config.yaml
vocab_size: 8192
positions: "rope"
rope_base: 10000.0
bias: "none"
lr: 0.000441
grad_clip: 1.0
warmup_steps: 393
batch_tokens: [65536, 131072, 262144]
dataset: "wikipedia_en"
Each number is 50 + 12 x the weight over its row's rms, rounded and kept within 0 to 99. Layers, rows and columns count from 0. The size before them is the row's rms in percent of the matrix's.

# layer 4 MLP gate, 2048x768, rms 0.023, rows 618-762, columns 0-47
099:72 51 59 54 54 67 59 40 47 56 25 41 25 48 38 59 61 59 66 58 45 46 47 44 62 47 56 32 55 66 42 57 64 60 34 56 34 38 44 41 53 42 41 55 45 49 53 58
101:68 42 29 69 65 68 70 41 68 44 61 58 27 63 53 34 23 31 39 31 54 51 44 46 57 54 36 60 63 56 47 62 46 41 68 35 67 24 53 42 28 55 48 39 43 47 59 67
100:57 62 61 61 28 68 60 41 64 32 45 64 46 49 68 33 40 42 37 61 67 56 60 63 46 46 69 50 60 60 42 57 67 53 52 61 61 24 50 34 39 45 44 39 41 56 38 57
096:47 29 48 53 45 53 60 39 82 57 33 43 38 38 53 47 60 51 38 16 60 37 57 39 68 37 39 25 48 47 48 54 54 59 44 62 48 47 29 67 53 41 42 55 43 44 61 57
101:43 49 38 63 59 47 36 73 49 62 46 36 55 37 48 57 65 46 28 67 46 38 45 58 61 59 44 51 57 57 65 45 42 41 87 59 44 35 71 27 64 68 42 39 42 63 58 47
102:60 26 55 51 52 43 61 50 63 42 43 48 36 31 62 39 31 35 41 64 46 56 49 44 33 51 60 45 40 56 57 51 65 50 22 41 52 39 22 68 50 62 54 55 44 31 85 48
097:55 42 62 50 49 49 49 44 54 49 55 53 58 50 49 52 78 56 47 60 40 49 29 37 54 37 61 59 48 64 41 57 41 52 57 52 38 32 56 57 64 66 50 55 44 44 42 36
103:35 33 43 39 47 46 39 50 48 64 66 45 60 43 69 37 48 50 66 47 35 66 46 48 37 45 39 40 51 27 61 38 51 49 52 51 33 84 63 56 53 64 26 68 42 61 66 64
099:42 48 41 44 39 52 52 49 54 55 48 66 46 55 67 31 51 71 57 53 58 41 46 47 47 65 58 38 48 50 64 49 61 47 42 66 60 19 62 59 57 70 59 71 48 37 53 55
109:50 40 59 41 43 50 50 52 57 22 77 41 49 62 54 41 52 29 35 50 47 74 55 66 63 43 62 44 41 63 46 58 64 45 55 61 58 50 47 37 52 68 70 45 69 46 48 56
107:55 63 76 35 52 49 40 40 46 54 33 56 64 24 38 33 38 31 31 41 41 50 70 77 57 57 13 44 42 57 32 50 64 39 38 75 44 49 42 60 67 31 58 35 66 69 44 62
097:54 42 76 34 63 20 33 63 55 41 75 41 38 46 53 34 52 58 58 54 62 21 57 58 55 34 66 51 52 49 43 50 55 41 35 70 64 25 53 43 53 53 53 28 54 66 53 34
098:50 45 73 31 56 42 49 72 58 46 81 56 43 53 54 60 44 69 40 60 47 43 48 54 47 55 58 49 56 58 53 55 51 65 45 37 39 45 47 47 57 56 58 51 44 39 38 36
102:60 41 61 48 20 75 47 46 48 32 48 46 39 27 47 50 38 59 70 39 60 46 41 76 44 64 54 87 34 49 45 43 52 36 58 53 74 35 56 62 72 52 57 55 61 65 49 45
096:53 48 49 58 40 49 37 55 49 67 69 48 53 28 29 38 43 55 49 31 23 39 54 50 53 28 28 39 54 59 39 55 57 55 39 60 42 49 51 31 66 64 33 62 46 42 52 51
101:36 53 50 45 59 72 51 66 56 30 62 69 39 37 35 52 29 46 47 42 59 44 44 51 56 31 59 55 49 53 55 62 55 47 47 51 53 38 50 49 45 50 39 43 74 52 35 45
098:60 51 74 76 46 47 38 30 57 57 41 62 64 58 62 60 55 56 53 54 59 60 45 52 58 57 51 41 29 60 38 44 52 41 47 65 41 45 46 20 51 48 75 54 57 42 48 60
098:66 48 35 57 56 57 40 50 52 42 64 51 58 52 32 59 51 56 56 52 51 49 62 36 45 42 51 69 48 31 48 55 49 41 46 42 61 67 45 53 71 47 50 43 51 46 74 69
089:46 59 50 34 26 40 57 53 35 80 46 42 62 33 51 36 45 45 55 57 58 51 62 75 79 47 46 37 39 46 31 45 44 45 64 54 65 48 40 46 61 34 54 34 20 42 23 52
102:68 52 43 55 77 42 57 55 55 56 43 61 30 47 55 42 53 34 57 45 47 39 52 61 51 52 49 35 70 47 55 54 57 37 25 41 40 53 52 28 65 62 58 49 38 39 60 46
100:53 33 46 51 71 46 41 52 42 42 37 53 51 44 55 36 33 58 25 60 59 59 69 33 44 45 44 68 45 58 49 56 58 65 43 49 55 50 49 53 32 38 65 50 41 60 43 47
097:54 74 56 48 50 67 67 85 59 41 48 52 52 36 71 47 36 61 58 30 73 70 63 48 48 55 53 49 50 54 59 52 59 54 41 41 60 44 38 53 41 46 39 43 43 56 56 54
101:48 71 37 62 51 44 52 73 54 54 63 48 44 55 46 68 64 58 41 42 61 33 52 43 47 27 48 57 45 50 58 45 67 41 57 59 48 54 56 51 60 53 56 46 44 51 42 61
100:51 46 42 51 27 46 59 75 40 47 36 54 35 48 50 37 53 52 47 47 66 36 53 54 53 48 37 71 46 65 47 34 57 55 58 44 47 53 46 60 45 59 38 50 29 56 64 59
099:55 45 72 65 38 73 48 57 36 51 67 41 72 29 41 53 40 49 56 33 62 42 52 50 43 38 70 69 43 50 44 41 43 45 57 71 62 54 60 47 32 33 66 27 29 67 38 47
099:65 49 51 61 39 63 43 36 60 48 42 35 42 38 46 33 65 66 49 16 53 41 38 40 53 57 40 68 39 54 67 78 52 46 49 62 60 36 70 44 43 62 40 27 65 54 52 19
101:62 70 62 64 31 34 65 54 28 59 77 22 43 40 60 68 71 52 36 64 42 38 57 45 49 37 49 27 21 61 60 35 68 39 57 42 53 34 58 38 62 32 55 38 48 46 64 38
098:37 52 51 42 66 52 54 37 48 36 34 40 34 46 55 41 60 61 56 68 30 54 60 47 49 39 34 37 37 63 66 51 55 54 53 65 54 46 56 49 56 35 51 30 32 69 44 56
099:47 51 38 38 41 67 50 39 54 36 61 67 56 67 55 18 39 38 48 55 51 60 46 37 56 46 53 40 55 62 74 60 62 50 52 53 54 44 41 59 41 57 30 27 63 78 57 53
102:28 56 42 59 62 57 48 55 47 65 52 34 51 46 46 58 58 53 51 56 63 36 48 60 60 44 24 72 48 52 38 32 42 29 61 38 58 47 56 48 29 52 37 56 48 53 58 59
097:40 42 48 48 51 48 69 56 67 52 48 34 42 39 55 39 73 72 57 22 39 36 63 53 56 31 35 48 48 64 68 42 59 52 60 72 76 39 49 56 51 52 55 51 63 37 46 49
096:41 58 44 45 81 48 34 40 64 37 39 43 49 71 49 51 35 60 50 39 51 50 63 72 45 14 67 46 38 57 39 45 61 49 61 53 37 48 59 60 47 47 42 31 60 50 59 59
102:56 72 57 69 47 64 47 54 36 28 43 58 47 57 59 46 49 44 37 43 55 45 54 53 47 36 58 61 51 62 47 54 59 44 63 29 58 55 55 60 58 45 53 63 55 43 42 35
102:58 80 45 56 42 53 42 45 65 54 56 52 46 64 41 53 26 49 54 39 22 29 52 42 78 34 69 36 49 66 34 36 54 43 26 63 36 40 44 47 70 53 57 58 64 56 67 51
099:49 51 36 52 52 83 52 55 50 42 45 58 69 42 47 50 53 59 68 43 43 50 49 43 53 61 54 51 56 53 43 46 43 56 41 36 56 64 43 31 60 36 41 55 53 71 58 32
093:37 48 47 54 49 41 40 34 45 56 26 38 48 41 46 50 53 71 44 46 44 49 55 58 36 41 55 31 58 51 62 80 49 64 35 52 44 57 72 51 33 67 67 60 61 36 37 39
101:37 73 73 45 58 58 53 55 39 48 63 47 47 38 50 62 26 61 61 58 27 32 40 42 64 44 53 46 50 71 45 48 47 54 46 43 69 31 38 51 50 52 48 32 40 54 44 54
100:61 61 41 73 65 34 42 58 44 40 65 61 55 48 49 53 35 52 66 72 59 62 42 62 69 63 57 66 64 54 54 49 40 57 66 48 57 36 45 62 33 73 46 52 26 43 52 58
098:36 45 51 69 48 62 49 60 35 52 47 60 63 30 37 44 41 47 51 46 59 51 28 57 64 50 60 38 51 46 30 51 41 39 46 45 59 55 40 49 38 50 39 29 66 68 53 75
102:65 58 41 73 70 37 55 50 64 62 62 52 59 37 38 65 45 49 48 44 28 46 38 49 76 34 42 46 57 71 54 68 58 64 74 55 49 68 60 58 45 54 46 67 66 44 31 31
101:23 50 49 18 46 32 57 39 67 52 43 43 55 71 27 52 45 51 59 49 40 40 45 47 46 48 39 56 53 48 47 61 55 58 44 43 53 57 42 34 44 51 51 51 52 55 57 55
103:54 56 34 44 58 64 49 29 26 26 35 65 58 34 45 52 42 57 30 49 50 38 61 57 45 33 61 39 60 70 42 46 48 44 60 44 67 42 67 58 47 38 57 26 61 56 28 59
100:30 71 47 40 34 57 48 29 46 43 46 69 39 71 56 45 43 29 57 46 55 62 57 43 47 60 33 62 21 57 41 45 56 45 68 43 60 42 51 55 33 58 45 56 51 54 66 52
099:38 46 52 56 48 43 47 70 45 33 56 55 66 67 53 48 52 75 65 29 52 44 61 57 47 41 41 30 62 65 48 36 63 33 30 58 45 47 44 28 72 48 47 53 62 49 42 42
107:49 59 57 53 49 61 70 76 61 38 65 59 57 40 57 40 43 27 48 40 75 44 61 74 66 44 57 42 39 54 39 22 42 75 56 64 59 53 29 50 49 33 45 45 64 53 56 40
099:50 57 37 46 44 51 35 57 38 37 32 46 61 54 29 41 47 62 57 53 80 49 54 37 64 42 57 37 65 56 52 66 53 39 85 49 63 51 72 19 57 77 42 64 50 33 50 47
099:54 42 65 55 36 53 58 58 74 57 45 51 49 47 51 48 60 43 59 48 36 49 40 30 64 52 60 46 68 49 66 21 53 56 47 41 63 26 38 70 58 49 51 56 81 64 41 31
093:50 56 47 75 53 34 62 38 67 57 76 40 32 66 41 36 38 55 58 53 37 50 37 32 61 30 32 53 37 66 44 62 35 48 40 49 47 60 53 35 47 72 49 61 54 54 54 62
098:43 68 42 46 76 64 43 82 67 41 57 30 24 22 62 53 53 39 61 15 26 42 36 33 61 41 34 22 53 52 58 49 52 72 32 54 37 51 35 73 58 41 56 48 61 48 61 45
099:19 41 37 55 42 45 49 60 70 48 56 41 32 43 41 51 39 63 60 42 60 36 49 57 54 47 54 29 47 55 62 51 54 63 39 67 56 62 59 42 52 48 35 44 52 50 57 20
096:52 72 61 43 42 39 48 49 12 53 54 46 61 46 40 61 42 44 50 58 37 45 53 47 66 80 43 53 46 66 39 57 45 48 33 65 43 66 51 61 36 40 71 56 38 56 32 27
095:26 50 66 56 46 38 39 44 65 55 59 67 32 63 49 79 42 42 63 41 52 31 49 51 62 56 43 30 49 45 35 31 57 46 44 39 63 46 47 39 47 51 48 46 47 51 51 50
100:73 63 49 61 53 55 38 49 42 56 49 47 51 32 50 66 57 38 74 64 40 38 52 65 28 21 31 43 37 52 32 68 48 44 45 46 37 59 43 53 34 62 58 59 53 53 56 55
100:55 34 39 69 43 44 55 51 55 53 47 67 37 82 49 55 28 30 74 77 65 30 67 69 45 46 57 53 33 64 38 70 61 48 53 63 51 42 70 60 45 47 76 44 43 47 43 33
104:59 50 41 32 57 62 60 50 60 71 58 45 65 54 64 34 39 61 50 52 37 48 41 65 42 40 66 46 53 65 57 46 61 58 51 38 23 62 41 48 56 30 61 62 52 56 70 46
098:58 63 72 41 63 57 62 53 63 73 68 41 54 27 59 51 28 47 58 49 38 34 59 46 22 49 54 28 46 61 43 39 52 46 60 45 63 53 38 57 76 65 45 49 55 74 48 76
095:49 63 61 43 38 68 37 29 48 52 51 35 53 58 53 46 51 32 58 44 21 29 66 51 57 40 52 28 40 67 41 34 66 50 35 34 46 46 63 55 79 55 57 60 67 45 43 64
104:50 31 08 54 42 59 34 57 52 26 61 57 58 56 70 61 66 50 55 22 41 43 49 41 52 30 41 41 65 54 51 58 50 46 51 25 59 55 37 48 58 80 55 59 56 61 59 63
104:57 62 42 38 55 37 35 65 52 45 67 57 48 31 38 39 46 75 75 30 29 21 45 35 55 46 50 43 50 56 55 51 61 28 42 38 36 59 41 53 23 47 51 53 54 48 49 40
103:50 43 47 54 64 65 53 60 60 59 46 56 44 45 51 48 61 43 41 58 52 55 56 72 38 56 77 69 49 51 70 52 53 43 49 43 50 62 62 59 56 46 40 50 48 38 42 63
101:74 52 58 41 63 31 52 52 65 47 62 49 46 59 65 49 33 42 48 48 43 52 59 51 55 24 41 42 54 63 48 45 62 73 53 56 54 39 54 51 37 45 61 61 43 37 63 51
100:35 61 45 47 56 57 49 66 45 57 45 56 29 40 50 54 36 65 57 64 43 39 48 41 43 46 41 29 49 52 60 43 52 54 44 62 38 41 79 62 46 78 39 44 50 57 47 55
100:43 58 60 37 50 37 60 46 38 34 54 73 46 53 33 35 53 51 42 45 44 42 38 51 50 46 53 33 43 55 50 32 51 56 54 46 61 45 61 54 51 40 62 43 76 34 77 64
099:59 57 61 56 49 48 39 48 52 74 44 42 16 63 35 52 48 59 55 45 31 37 68 63 60 67 28 52 42 64 70 52 59 31 48 47 65 47 39 55 43 51 39 40 57 66 49 83
099:29 58 44 52 48 78 70 25 35 40 50 59 61 35 44 36 44 55 32 51 18 42 72 43 38 45 42 71 70 45 51 67 49 43 52 59 41 45 56 41 62 63 55 58 64 45 52 51
101:45 36 45 56 68 72 54 55 59 48 35 55 33 54 53 64 47 44 54 52 47 38 44 43 44 49 38 50 54 53 64 32 61 43 46 52 69 53 56 59 74 61 55 47 45 68 45 61
099:39 50 46 39 35 62 38 69 40 32 52 52 46 41 53 21 50 22 44 37 54 15 46 51 62 20 50 59 53 63 51 55 65 72 53 65 40 35 52 41 67 60 58 38 57 37 46 48
103:74 49 37 61 41 47 45 46 32 56 74 65 42 52 46 43 38 53 44 41 39 66 50 51 56 40 62 32 42 64 34 59 49 38 47 66 30 47 59 52 63 46 23 71 71 48 68 46
100:52 47 47 08 41 32 52 49 67 27 66 46 38 49 46 63 36 37 52 48 40 48 50 28 45 35 48 41 54 53 52 33 58 63 43 38 59 53 47 59 55 67 61 44 95 57 49 34
102:52 50 55 43 32 43 44 50 58 40 68 58 47 51 69 53 45 55 51 45 48 32 66 39 42 20 35 37 52 70 54 39 51 39 44 47 63 28 66 47 64 45 65 39 31 38 57 45
095:36 41 51 44 56 62 50 49 48 54 40 57 50 60 37 47 42 57 45 50 52 51 41 55 55 31 34 43 54 50 43 49 40 56 53 53 24 48 40 42 30 54 56 43 52 65 36 50
100:39 43 34 38 50 68 52 53 54 60 40 40 63 51 56 42 43 67 49 53 43 33 54 62 53 42 41 78 49 53 46 53 63 61 64 44 48 54 76 34 57 61 12 44 51 61 62 49
094:63 58 25 46 51 50 23 37 51 68 58 56 82 55 48 33 50 55 60 42 60 46 50 53 43 42 56 54 52 53 45 53 43 39 51 61 77 59 54 59 33 52 31 38 57 61 61 54
104:45 58 66 40 60 51 51 32 66 46 49 50 43 58 53 70 49 42 62 67 34 16 36 35 51 44 35 41 37 64 57 37 60 62 48 47 47 50 49 57 66 50 58 37 53 51 36 48
095:51 47 40 34 24 55 55 58 50 63 56 31 25 54 38 19 47 63 54 62 65 47 67 45 40 59 67 43 52 54 53 63 44 53 64 59 76 52 53 61 35 48 53 41 45 61 25 48
104:52 57 46 38 51 54 55 59 52 66 52 62 55 64 59 38 43 52 33 48 36 37 38 39 44 53 39 33 45 59 49 35 46 55 64 54 52 43 56 64 46 39 51 50 46 51 58 70
098:52 64 64 56 41 89 37 53 35 39 40 44 42 54 47 48 47 46 55 46 50 41 55 39 66 43 54 62 44 65 43 62 62 59 46 39 45 67 62 43 54 28 61 47 59 62 66 52
095:65 38 53 64 39 45 71 60 71 45 52 70 54 50 65 55 70 69 51 45 42 34 65 50 68 49 46 47 56 60 42 50 55 52 51 32 62 47 46 55 47 33 38 55 57 41 46 50
101:70 37 57 57 56 54 27 46 52 66 42 51 28 42 42 30 59 42 51 36 35 59 56 53 47 63 56 38 52 52 64 40 54 41 38 32 71 56 52 69 41 35 39 47 52 54 53 70
104:46 46 67 37 43 45 46 49 30 48 51 50 38 47 50 62 51 59 35 38 65 30 74 59 26 39 46 35 39 50 68 39 56 48 55 57 55 47 34 69 63 57 55 49 53 43 63 49
100:61 52 61 80 55 53 18 44 65 52 55 46 66 35 52 69 59 48 38 23 48 48 46 57 44 58 56 35 70 47 56 36 55 69 70 64 61 48 54 49 42 23 43 58 55 50 46 73
101:50 52 44 57 45 57 40 44 51 30 73 69 55 75 60 37 38 37 62 35 40 54 43 56 42 37 45 65 45 51 32 58 58 71 51 60 58 47 51 67 22 52 33 52 64 67 52 46
095:51 43 42 46 45 41 48 50 37 46 42 46 28 53 61 63 56 50 63 62 49 36 64 65 58 21 56 56 50 46 59 41 45 57 51 36 49 47 50 29 66 57 53 48 44 54 52 67
114:51 60 51 66 67 55 49 49 50 44 65 37 38 37 59 52 43 63 51 50 59 61 48 41 43 38 66 56 37 48 76 72 63 59 41 58 72 41 32 50 33 49 37 46 51 65 41 73
100:35 43 65 57 80 68 51 55 62 47 41 38 61 70 64 39 31 51 62 61 50 38 28 52 61 43 22 58 43 47 46 61 62 63 47 51 61 47 38 65 52 36 59 38 51 38 47 49
101:57 56 53 77 29 42 36 48 36 28 28 59 56 47 29 50 48 43 57 65 67 68 57 28 23 36 54 43 57 55 51 42 68 49 37 53 33 48 51 63 53 41 42 52 67 30 55 68
097:44 65 33 49 64 35 58 52 38 57 45 24 38 33 61 51 51 37 40 58 38 53 22 68 38 36 44 52 33 46 67 51 61 38 54 67 47 57 50 60 37 53 54 50 57 46 54 36
098:72 39 43 53 38 69 46 44 56 64 51 51 61 48 64 35 51 54 57 57 44 54 74 50 25 41 54 56 60 60 59 37 43 67 59 51 51 63 40 55 63 53 39 42 38 50 37 57
100:57 44 64 45 47 40 31 57 42 54 48 47 64 53 55 65 63 64 61 50 24 55 53 50 31 37 65 54 53 60 50 54 59 76 38 49 54 47 45 11 73 45 52 63 35 70 61 26
094:53 39 60 53 54 45 32 63 67 45 70 43 53 70 40 43 81 55 51 25 48 27 42 46 54 40 25 50 52 51 46 38 57 63 35 55 31 22 43 44 49 50 46 44 53 53 63 38
100:32 69 62 61 54 46 61 42 54 54 68 48 59 42 51 37 26 19 43 38 43 57 56 63 65 52 55 67 40 41 47 73 55 53 42 36 50 55 47 48 63 41 40 49 59 32 35 73
098:46 54 45 52 38 43 40 55 40 63 42 31 68 42 37 20 51 60 33 43 41 59 74 48 59 51 53 34 56 56 42 31 55 55 59 52 46 51 31 68 51 46 36 38 56 39 31 41
103:52 40 60 36 55 62 54 56 59 62 88 69 57 47 56 60 47 24 53 46 53 62 46 27 61 35 63 36 54 62 46 50 56 48 31 37 42 46 42 65 44 55 42 79 49 67 70 41
098:72 53 39 57 64 49 55 57 57 28 44 44 54 55 38 46 67 47 75 54 61 25 51 45 46 46 69 59 61 56 55 46 53 51 48 35 52 34 24 57 49 50 88 36 48 67 60 39
098:49 43 43 58 64 58 52 44 63 42 65 54 73 31 51 64 55 49 66 61 30 48 33 33 37 49 53 46 44 62 53 58 60 42 38 54 50 61 31 43 62 75 55 60 47 51 43 27
098:60 43 37 32 48 49 50 51 67 49 50 46 29 29 51 68 51 57 49 39 41 47 56 48 40 50 54 56 63 61 45 66 63 62 39 48 60 67 58 38 19 71 33 37 60 70 83 70
104:46 38 66 54 50 64 49 40 45 46 48 34 58 58 42 60 36 51 44 56 60 46 38 51 43 48 44 28 48 55 52 44 61 46 66 67 53 52 52 44 53 55 50 37 41 48 35 60
106:44 49 70 46 45 60 48 29 46 30 44 35 31 52 41 67 60 51 47 43 52 61 39 34 54 40 37 54 72 76 69 55 42 40 46 55 47 64 62 32 41 87 56 52 45 43 27 42
101:37 63 39 58 43 38 45 75 37 64 48 51 30 46 15 47 71 35 26 77 60 37 37 53 56 28 56 36 42 72 48 55 52 58 51 60 63 57 41 45 50 37 39 31 43 61 68 44
095:63 69 62 59 36 52 33 34 40 43 30 37 49 55 45 54 36 33 61 63 42 48 72 47 37 62 47 65 69 43 23 46 63 53 30 41 50 39 50 41 49 41 46 45 35 33 23 65
103:41 44 36 47 31 74 40 44 44 43 35 74 42 45 59 53 32 33 84 46 70 44 67 41 39 41 58 36 40 58 25 67 61 20 75 74 43 53 44 69 77 37 52 31 58 51 32 39
097:35 43 40 27 91 42 62 73 54 71 23 35 59 62 64 62 56 36 33 60 58 41 57 66 55 34 58 63 69 51 57 37 46 57 36 54 60 43 40 35 41 54 65 47 56 72 73 55
101:42 40 52 65 29 57 60 38 37 62 65 80 31 42 63 51 63 61 32 62 43 47 64 50 58 40 51 35 46 60 50 52 63 62 46 47 55 39 50 26 54 74 53 37 34 59 62 42
096:72 73 66 50 47 63 38 52 57 51 47 60 71 53 69 25 38 47 57 65 31 51 49 29 39 39 51 33 66 50 36 55 67 51 48 70 39 51 66 42 49 34 46 43 52 64 45 48
100:63 42 48 49 41 51 39 70 46 49 44 57 62 61 72 60 50 22 38 60 38 45 42 55 48 50 39 59 36 48 43 52 47 53 51 55 45 36 39 45 40 63 54 43 30 48 48 38
091:38 69 46 64 41 71 63 25 39 41 52 70 54 63 69 57 37 65 36 70 25 39 46 41 57 61 35 57 44 51 50 19 49 41 33 50 42 54 64 60 29 57 30 29 69 34 70 43
103:65 34 45 65 39 65 55 55 61 47 52 41 34 60 46 56 60 51 51 35 54 53 59 55 47 41 30 41 66 59 73 35 60 43 55 57 34 59 67 73 66 39 63 53 71 70 47 62
100:43 38 65 36 41 45 54 55 24 64 46 20 50 44 60 48 58 30 62 61 70 46 57 34 55 11 56 65 40 49 41 46 50 32 45 47 48 36 60 59 44 52 71 29 50 42 64 62
098:58 51 74 59 51 55 30 64 63 30 57 52 61 44 65 56 67 41 59 47 68 47 59 57 55 46 39 54 36 61 46 56 47 47 71 45 76 50 35 61 56 15 55 25 55 46 55 55
100:58 76 41 56 64 50 42 37 41 54 46 50 47 56 59 56 56 68 49 46 41 65 61 67 57 66 43 56 60 52 38 52 59 56 44 50 47 32 41 67 40 36 55 39 57 49 41 68
100:36 46 35 69 46 37 46 60 47 53 46 51 54 49 56 26 18 36 55 56 59 44 72 57 43 42 42 33 55 44 56 51 49 39 40 50 52 46 50 69 42 60 54 54 60 70 50 58
104:53 39 70 65 66 53 56 54 45 77 35 48 36 56 69 55 45 54 53 65 61 53 41 48 78 53 37 57 56 54 46 49 52 43 34 57 59 36 71 46 48 37 35 25 57 43 72 39
100:50 52 66 66 45 42 56 49 53 43 28 47 57 57 56 50 49 46 51 51 82 41 51 43 51 52 64 52 40 59 57 54 28 77 36 60 56 37 46 57 72 44 58 58 47 50 67 45
100:54 39 76 49 48 68 68 50 38 46 54 33 39 54 71 48 64 53 32 45 46 41 70 43 29 64 50 66 53 51 57 44 64 49 74 37 63 55 65 64 45 42 40 39 49 53 45 74
102:33 42 38 31 66 60 33 42 52 57 61 31 62 66 51 54 58 56 69 63 37 46 40 54 48 47 48 28 52 48 63 39 61 55 46 43 68 58 40 31 61 48 36 52 46 49 54 48
101:57 45 82 72 46 37 66 37 45 72 35 54 49 43 40 70 70 23 50 42 41 41 41 42 34 42 33 42 43 57 42 65 35 58 46 82 52 59 41 40 42 53 60 76 61 49 52 37
098:46 53 67 47 44 87 49 52 44 35 36 54 41 54 41 28 23 51 45 64 60 64 57 59 24 57 54 49 60 55 43 39 43 58 20 42 66 60 50 52 63 49 43 14 53 51 31 64
096:52 43 37 21 47 59 64 35 49 52 42 48 37 31 47 45 41 51 33 58 36 51 57 51 18 48 51 66 42 50 60 48 58 51 50 66 54 40 46 35 32 53 35 53 22 44 30 77
092:44 60 44 43 50 51 55 31 78 41 55 63 58 50 34 56 22 88 45 51 50 52 60 64 34 43 47 58 58 50 49 48 64 52 41 45 59 26 55 36 48 66 44 49 59 42 47 56
099:37 49 43 59 49 43 34 59 40 50 71 60 50 45 53 59 53 55 47 38 76 52 53 62 53 31 54 31 25 61 37 65 55 59 46 38 55 44 62 51 55 36 50 65 43 48 40 52
098:45 61 43 38 69 79 67 52 36 50 44 58 58 44 41 46 64 43 73 29 52 49 43 46 46 42 44 49 60 64 42 57 59 52 50 38 66 45 41 40 73 55 56 47 60 58 38 34
099:54 51 48 62 37 54 37 30 22 54 37 35 49 58 28 53 54 37 40 70 41 56 64 76 42 49 42 45 37 57 51 73 58 38 41 51 40 54 41 55 40 39 60 51 57 59 53 41
102:64 51 42 45 46 46 59 48 50 58 55 68 30 50 44 65 55 33 55 52 67 38 58 45 42 54 57 49 46 60 43 55 65 33 41 56 57 61 56 38 63 47 36 43 48 64 47 52
106:51 27 60 26 66 68 41 33 77 37 46 65 53 66 49 24 53 18 34 52 43 66 51 48 32 54 63 33 33 48 57 58 58 34 41 37 48 48 57 25 19 35 50 52 45 46 50 67
096:61 68 67 60 59 59 44 28 62 32 48 55 62 41 48 47 51 16 72 67 53 47 65 53 57 34 63 60 61 56 21 30 62 48 44 66 64 37 68 64 60 48 52 45 68 46 31 40
100:60 69 39 31 58 27 50 46 59 55 48 47 28 51 26 60 38 30 36 30 37 42 75 60 38 45 53 61 53 50 61 55 56 32 71 52 51 46 32 52 49 55 39 52 65 56 35 46
098:57 53 54 48 43 51 60 50 45 36 57 59 36 35 65 61 43 41 53 35 51 47 51 48 59 54 65 66 17 63 32 63 62 60 49 37 59 66 46 64 45 48 56 18 62 33 66 48
102:29 62 61 30 41 68 36 53 92 44 82 53 59 43 61 43 38 51 43 45 37 60 45 48 33 50 52 70 39 52 54 25 62 44 65 54 43 37 55 39 42 52 46 39 42 50 44 44
099:38 74 56 45 47 59 24 29 60 62 39 44 43 19 49 55 61 52 49 52 64 58 60 68 61 36 29 35 49 65 51 43 51 35 50 36 45 54 61 42 38 49 52 55 62 64 61 88
094:45 49 40 33 69 65 33 36 32 60 58 52 54 29 47 36 57 26 46 43 50 34 74 46 61 50 53 35 52 47 59 61 56 45 24 33 43 23 58 53 69 35 60 54 52 40 55 48
102:51 32 50 59 49 39 52 56 50 61 58 65 54 46 56 62 31 42 76 44 45 64 57 44 48 42 60 45 43 48 51 59 64 73 42 56 51 42 67 55 56 35 46 45 55 52 43 43
099:47 82 57 39 55 50 38 64 63 48 50 48 28 47 48 44 72 54 51 56 41 59 57 52 35 51 66 30 52 54 54 40 49 41 53 47 39 43 66 63 67 55 52 49 52 41 65 40
105:47 37 57 64 41 58 68 51 36 41 56 37 21 45 43 61 42 42 43 39 70 53 63 37 34 37 73 46 39 65 51 53 55 49 40 42 53 54 63 49 45 62 38 23 42 54 64 46
101:57 44 27 60 53 43 52 71 49 62 47 65 40 54 55 50 36 59 47 50 63 34 66 56 43 63 49 57 68 58 49 42 59 39 45 62 49 43 47 67 58 41 49 57 50 64 63 56
100:63 67 43 37 60 72 44 42 43 60 42 24 48 40 54 30 42 33 32 63 47 52 64 59 48 48 66 41 41 52 62 61 55 68 39 52 41 63 55 28 33 29 57 57 52 67 35 53
103:45 40 65 41 45 51 63 49 36 61 54 40 45 39 28 44 58 48 44 52 47 47 55 35 74 49 34 39 39 65 68 75 54 77 88 52 61 38 40 34 43 50 39 47 81 48 76 48
097:52 39 43 57 74 30 49 62 61 60 67 59 36 55 57 47 59 53 68 51 38 48 51 35 47 36 36 45 64 50 53 52 73 31 55 52 50 52 28 61 62 51 54 32 40 45 50 77
098:37 57 39 55 47 47 58 21 74 74 32 37 49 47 33 57 47 60 51 53 29 46 50 65 56 52 40 61 40 46 66 60 51 57 56 69 48 46 37 43 63 51 61 40 63 38 34 74
095:48 64 50 51 62 29 36 56 47 47 59 60 73 49 61 33 44 41 69 71 54 47 48 47 35 31 59 42 52 47 82 57 51 40 54 59 30 65 57 44 56 73 49 58 40 56 58 58
101:48 77 51 61 32 50 34 41 33 35 59 43 36 56 71 63 67 58 55 63 42 52 55 38 50 60 41 46 36 60 44 61 57 60 47 31 43 66 49 51 47 25 33 46 57 37 45 42
100:66 49 71 51 38 51 56 44 47 66 54 43 60 60 50 74 72 64 28 37 45 51 71 63 50 46 46 33 39 59 61 38 69 26 75 59 49 67 36 58 40 48 64 46 40 60 57 26
097:50 59 51 48 67 52 24 51 43 42 68 37 64 55 46 55 62 27 57 33 66 68 44 58 62 36 54 51 54 64 39 36 54 68 40 66 91 50 55 42 51 35 54 47 38 61 57 28
099:48 51 66 62 46 54 57 58 47 48 70 56 42 41 64 55 70 50 55 67 65 38 65 64 58 61 41 43 40 50 56 50 49 29 38 52 64 53 33 57 38 26 31 43 66 55 61 63
101:63 69 43 36 70 51 40 46 40 58 44 54 37 56 58 49 58 61 45 57 49 59 68 40 34 45 42 61 63 60 66 45 55 41 56 63 47 57 46 57 68 56 56 64 38 64 35 54
104:55 37 44 70 57 51 53 50 37 58 54 41 38 43 33 57 46 25 72 54 55 51 42 58 53 38 69 46 54 58 71 50 57 49 51 54 61 53 49 44 73 32 54 58 44 35 31 34